Each number is 128 + 32 x the weight over the matrix's rms, rounded and kept within 0 to 255. Layers, rows and columns count from 0.

# layer 4 attention query, 64x64, rms 0.0818, rows 0-16,32-47, columns 0-63
[[125 133 119 127 134 129 136 125 123 130 123 134 123 134 138 123 129 130 121 127 125 126 124 129 118 127 129 128 123 123 124 132 121 132 128 126 122 133 123 131 130 120 129 133 123 131 122 126 133 115 123 131 126 121 129 130 124 130 126 124 133 131 130 133]
 [138 136 126 123 134 121 128 127 129 124 130 133 126 129 136 132 119 144 125 126 130 133 141 130 121 121 126 127 123 129 116 125 128 134 129 124 128 128 128 134 125 121 127 135 130 128 135 133 135 127 128 131 127 135 125 132 129 134 123 126 127 134 117 135]
 [126 128 120 131 125 129 124 123 130 124 130 136 127 126 127 132 125 125 123 122 130 122 133 120 125 119 130 126 116 123 125 128 119 133 128 129 118 128 122 125 131 130 135 131 120 129 133 129 131 126 128 130 125 126 127 126 120 122 122 126 127 139 123 138]
 [127 123 129 131 120 127 122 135 130 142 134 130 133 133 131 131 133 133 131 120 123 128 129 126 133 127 129 128 126 126 121 119 124 129 134 123 122 137 123 130 135 126 126 126 131 120 133 119 123 124 129 124 133 125 124 128 121 120 123 117 124 132 128 134]
 [131 120 123 128 127 131 127 131 126 122 120 121 133 121 130 129 127 126 127 117 127 122 127 128 122 122 130 129 127 124 131 126 124 135 131 133 121 140 136 119 126 127 129 123 129 125 125 135 133 125 130 124 121 134 123 129 130 127 135 127 138 134 121 133]
 [137 125 137 130 115 134 125 131 137 137 131 135 133 130 121 127 126 131 137 128 127 137 133 128 129 141 142 136 135 130 133 127 136 120 128 119 126 132 124 126 128 124 129 132 135 133 135 130 125 138 133 132 139 132 129 131 125 124 129 123 129 125 132 129]
 [131 128 143 125 119 141 133 130 138 145 133 133 143 139 107 124 129 133 144 144 117 131 125 127 129 140 137 127 138 128 140 136 135 125 125 125 138 133 131 126 124 133 128 117 140 131 122 117 118 134 134 131 141 130 133 126 130 116 137 116 125 119 147 127]
 [127 125 125 126 130 119 123 130 123 141 138 131 130 133 123 129 133 139 121 132 128 129 120 120 125 139 122 130 129 132 115 120 128 130 115 124 137 123 122 123 134 120 125 126 123 123 122 122 120 115 128 126 126 125 128 127 129 119 126 130 120 123 124 123]
 [122 114 107 137 134 113 117 135 129 134 132 134 114 129 126 138 144 121 122 123 134 123 125 132 113 137 131 114 105 144 104 119 120 139 118 126 122 119 126 138 140 112 119 127 132 116 128 134 125 123 120 129 108 135 141 129 132 125 115 140 133 136 114 117]
 [126 128 121 136 128 139 146 114 125  95 125 117 113 128 140 127 119 119 138 103 132 120 138 141 116 121 137 127 123 137 138 136 137 109 137 131 116 113 133 138 115 135 120 142 118 144 146 137 145 158 115 123 123 121 129 143 124 147 137 138 128 129 110 119]
 [119 133 126 128 121 123 148 137 129 115 132 125 142 131 114 125 113 149 138 127 133 132 138 107 146 133 129 122 160 105 128 120 134 114 140 126 143 121 130 129 131 129 148 137 116 146 145 107 115 126 144 130 158 108 109 129 121 117 139 128 122 125 132 141]
 [139 112 121 128 136 158 127 155 148 141 137 152 139 120 121 138 139 137 110 156 130 123 138 113 140 104 113 145 126 107 110 108 142 154 136 137 125 140 146 130 156 104 137 109 153 111 109 114 118 117 135 142 138 134 134 105 149 115 130 109 133 130 140 151]
 [115 143 106 109  95  81 132 126 139 126 142 158 137 150 102 133 101 126 183 120 122 133  95 148 141 158 142  78 138 101 102 113 158 120 125 133 170 123  87 120 111 126 139 144 128 124 138 116 124 138 120 150 149 107 157 145 116  90 118 159 118 102 166 114]
 [124 111 117 122 105 147 148 168 157 128 138 139 138 119 110 142 113 133 118 125 144 102 148  95 136 120 102 112 166  61  96  80 127 123 152 128 138 123 135 107 171  93 159 112 124 127 151  92  97 139 141 137 151 120 115 123 129 104 139 122 138 119 116 166]
 [150  96 116 147 199 124 119 127  79  89  94  59 174  99 142 133 141 159  69 103 158 126 176 112 134  69  75 164 183 162 108 173  85 106 151 108 117 122 165 135 128 122 146 141  96 134 149 135 146  70 154 104 154 116  36 107 139 169 197 131 129 134  75 168]
 [123 114  92 100  76 169 127 130 155 166 145 220 145 123 155 152 136 130 169 171  89 130  90  92  84 137 156 113  87  36 108  34 202 178 125 161 161 151  99 157 200  64 111  78 168  84  79 167 151 210 131 109 152 140 193 112 120 163  99 126 128 138 104  94]
 [234  81 130 154 146 243 105 124  77 178 192 152 116 168 187 154 140 118  58 198 178 150 129 125  47  98  55 139 174 119 138  63 182 161 122  63  75 187 170 101  64 110 105  47  69 101 147 150 203  89  79 118 139 169 157 149 116 126 174 155 133 100 198 136]
 [131 147 141 104 150  98 136  92  92 129 108 129 101 142 129 143 129 137 124 148 117  86 121 133 137 117 148 126  83 104  80 201 104 172  97 118 136 122  97 131 168 120 119 151 113 140  86 143 126  90 158 167  99 160 134  97 109 139 118 118 138 140 129 131]
 [155 148 120 147 138 140 163  64  60 103 157 147 131 154 125 146  99 196 129 155  96  93 155  95  90 106 150 176 112 117  48 155 151 138 122 159 140 116 115 146 148 136 132 111 107 137 155 120  93 176 140 125 135 152 148  89 161 159  82  67 137 156 117 128]
 [142 125 132  85 143 114 149  98  68 108 106 151  80 152 113 120 141 150 122 158 127 146 128 134 117 119 130 146  87  67  99 149 148 169 119 169 132  65  81 115 184 137 158 115 145 144  75 132 120 123  88 194  89 122 144  97 140 126 103 113 172 178 169 141]
 [146  98 106 134 109 108 149 127 133 103 152  90 129 131 164 127 125 153 142 126 144 145 152  98 100 106 144  91  89 117 113  99 121 103 139 128 106 206 157 120 118 114 133 147 102 162 180 120 118 149 134 136 152 127 145 135 156 146 121 104 130  95 115  94]
 [116 121 130 120 140  95 159 100 137 113 117 178 127 179 125 121 149 160 130 193 119 149 120 111 129 107 120 158 134 120 116 184 108 148  92 162 167  68 131 128 176 112 128 123 124 146 108 122 101 140 142 148 127 141 149  65 108 151 113 104 101 153 143  98]
 [145 107 123 103 136 131 124 150 156 116 131  71 164 123 170  97 107 149 147  80 159 142 143 120 119  85 130 141 182 151 123 107 100 105 135 140 103 189 157 150  98  88 168 155 106 114 190 130 152 120 143  59 170 139 120 155 118 116 131 126  74  84 129 103]
 [137 155 148 157 125 116  89 157 156 111 107  75 193  91 162 109  88 124 122  63 174  90 138 172  80  86 117 127 123 148 114 104  66 139 154 156  61 216 153 148 124  97 142 137 116  67 168 149 150 171 114 111 143  92 132 213 109 131 130 120 141 106 184 110]
 [176 112 121 128 116 153  90  79 130 160 123 139  99 156 104 139  86 145 121 136 142 148 122 150 124 151 102 170 125 169 164 130 155 156 139  76 118 131 112 126 109 147 102  84  98 139  97 126  70 133 183 170 117 154 150 121 101 102 133 119 119 157 135 117]
 [156 110 143 119 129 152 116 158 111 169 145 125 106 147  99 134 165 147 135 163 113 168 146 114 144 126 115 126 121  65 134 140 155 140  94  84 173  77  97 115 115 147  90  84 160 185  73  93 116 149 140 151 119 141 118  59  91 131 136 117 151 153  75 117]
 [147 149 149 161 116 110 140 170 111 124  95  70 172 135 156  90 114 152 139 121 120 160 153 100 143  80 112 102 163  84 119  73 104 162  85 114 114 148 117 173  93 133 139 130 102 147 129 124 149 131 143 140 122 144 134 150 136 130 132 122 147  94 151 118]
 [120 158 129 143 148 127 149 143 133 137 129  78 153  78 139 136 125 125 130  72 133  96 167 115 107 120 125 121 157 148 102 103  89 111 162 129 110 139 180 140 131 110 145 119 118 115 156 140 156 128 104 100 159 122 128 165 139 171 133 154 142 130 120 135]
 [143 114 122 130 140 164 148 117 119 159 140 157  82 142 115 112 166 138 113 179 130 139 130 116 141 129 111 174 132 107 183 141 175 152  85  90 156  95 119 128 146 156 115 108 151 141  65 109 117  92 128 162 123 146 142  77 119 119 127 108 132 165 115 136]
 [142 184 136 144 150  94 129 125 109 121  91  77 151 111 106 125  83 118 151  60 114 102 141 152  96 139 131 122 136 199  89 119  64 118 158 122  89 160 142 170 101 141 119 120 135 107 136 139 173 147 131  82 142 130 117 159 153 146 135 150 143 121 144 126]
 [115 129 124 147 119 123 136 133 121 147 122 133 104 134 130 132 135 140 108 139 143 125 137 115 118 119 128 125 159 107 166 113 132 121 130  99 140 135 131  96 144 131 148 115 125 129 160 112 106  95 106 134 124 118  95 118 142 123 142 134 151 114 136 172]
 [134 108 130 128 153 166 150 120 117 106 136 115 138 122 128 140 132 142 127 141 139 128 149 120 144 122 113 176 161 144 120 188 132 122 137 113 157 101 125 112 128 124 144 133 122 169 115 132 132  87 147 147 133 120  97 106 125 158 160 111 138 154 100 153]
 [164 137  98 151 135 153 114 101  91  98 104 127 107 142 119 138 120 148 103 167 122 121 114 134  82  80 115 184  92 150 139 166 113 140 168 130 111 154 113 138 158 159 129  95 110 114 106 121 134 155 165 120 111 117 101 107 140 114 130 110 129 155 123 127]]
# layer 4 attention key, 32x64, rms 0.0901, rows 0-15, columns 0-63
[[134 142 121 141 141 120 116 135 131 118 113 137 137 109 137 117 124 112 136 142 137 117 133 124 120 122 125 121 100 121 127 131 116 131 127 131 138 112 122 129 129 128 122 106 131 119 110 137 143 119 135 157 138 131 128 139 135 137 129 127 138 135 116 112]
 [137 134 149 144 122 157 151 123 102 122 138  98  89 113 113 138 118 142 110  84  95 110 130 127 121 107 116 151 145 123 167 128 129 137 130 147 129 141 144 127 128 136 145 103 117 117 126 123 119 125 126 111 111 113 138 144 148 142 122 123 131 139 146 143]
 [120 124 139 136 114 173 143 132 111 110 130 103 108 122 114 142 142 159 135 105 105 120 109 131 117 121 109 155 144  95 144 131 142 143 120 138 127 126 122 109 134 119 130 125 127 122 124 114 123 113 145 126 118 120 131 155 138 119 126 128 124 124 132 133]
 [137 135 136 130 115 139 119 112 129 130 117 122 110 128 134 157 128 133 142 112 120 122 130 121 125 119 115 114 138 109 117 116 144 132 120 113 111 142 130 119 138 135 126 146 127 134 126 116 105 125 122 138 107 134 137 132 135 134 114 132 132 134 138 133]
 [123 121 133 133 127 134 138 129 120 117 124 121 107 123 128 120 150 130 123 117 106 110 105 139 123 114 109 168 156  95 161 113 125 154 112 139 134 130 163 122 144 116 149 119 136 141 113 115 138 124 135 135 107 132 120 147 139 125 131 138 128 125 146 132]
 [112 140 111 145 137  96 112 108 132 129  98 143 144 132 128 124 139 123 116 136 145 137 132 139 120 145 135 136 131 150 126 123 118 134 139 134 125 118 122 131 120 128 141 107 149 120 159 135 130 127 118 112 155 123 115 122 125 144 123 120 128 139 126 117]
 [120 163 138 140 117  90 113 114 117 122 123 127 136 122 157 144 113 124 116 115 147 136 139 126 131 128 141 118 113 172  95 129 114 121 147 144 126 132 118 128 137 129 108 130 118 100 139 138 122 117 126 125 144 127 122 134 115 137 145 123 128 121 120 125]
 [131 124 139 111 129 141 118 130 136 155 123 130 113 150 114 118 131 147 123 150 139 142 123 125 139 130 137 138 120 110 120 135 153 137 141 124 143 128 121 122 108 124 141 140 104 137 117 144 120 136 133 127 106 136 149 123 118 108 147 118 110 102 127 120]
 [140  98 126 121 129 157 147 138 144 153 142 140 122 135 110 116 145 132 132 142 131 116 120 135 125 136 130 135 127  81 134 137 152 139 111 119 144 122 122 135 115 119 132 131 140 168 107 112 121 139 135 139 104 157 159 132 138 116 131 123 135 116 140 126]
 [115 126 137 113 124 102 103  97 122 112 114  94 134 144 134 114 119 118 151 142 112 122 127 126 131 127 129 150 125 119 119 127 100 138  95 118 120 130 115 132 120 153 125 160 126 143 109 134 131 141 100 139 116 130 149 135 127 136 144 121 155 112 123 112]
 [ 97 120 152 150 107 117 120 127 110 125 124 121 165 131 114 152 121 125 164 119 101 118 147  93 148  88 140 122 125 166  95 106  94 139 146 130 132 150 145 100 155 142 132 135 127 124 156 146 113 115 112 105 147 102  95 111 126 134 124 125 115 129 139 133]
 [140  99 134 112 117 134 132 144 120 168 137 137 132 134 123 137 153 126 126 133 131 141 111 100 132 130 128 142 130 144 140 107 125 136 154 112 128 137 128 132 145 114 141 129 153 101 102 115 115 114 124 136 160 142  74 103 122 121 124 105 105 158 131 130]
 [131 128 121 122 186 106 132 106 156 110 152 111 121 102 120  86 141 133 116 115 136 124 129 175 128 157 137 154 109  84 125 165  90 135  69 156 115 109 123 185  98 136 125 143 103 166 139 134 180 133 143 105  57 114 217 152 117 139 119 177 183 106 110  94]
 [ 94 135 131 147 119 157 112 126 103 116 127 129 152 141 103 135 111 135 173 130 114 111 141 105 147  90 135 118 148 135 105 115 141 160 114 142 141 126 151  96 145 151 118 132 102 160 136 148 126 113 117 126 124 118 134 129 142 110 126 141 123 110 139 137]
 [111  85 138 160 169 170  91  77 142  49 117 111 151  89 123  87 150 178 158 156 168 158 134  91 128  87 119 249  94 234  61 112  38 167 139 169 178 134 172 120 141 123 160 124  45 220 208 180 137  89 154 114  92  49 158 109 158 152  92 142 121  89 136 131]
 [121  96 139 132 101 142 120 166  98 115 118 146 137 133 137 171 158 131 126 111 136 140  93  99 121 110 136 128 132 168  88 115 156 107 167 115 148 157 166 124 152 101 147 137 109  90 115 125  86 137 122 126 174 140  63 125 122 143 126  79 102 146  93 148]]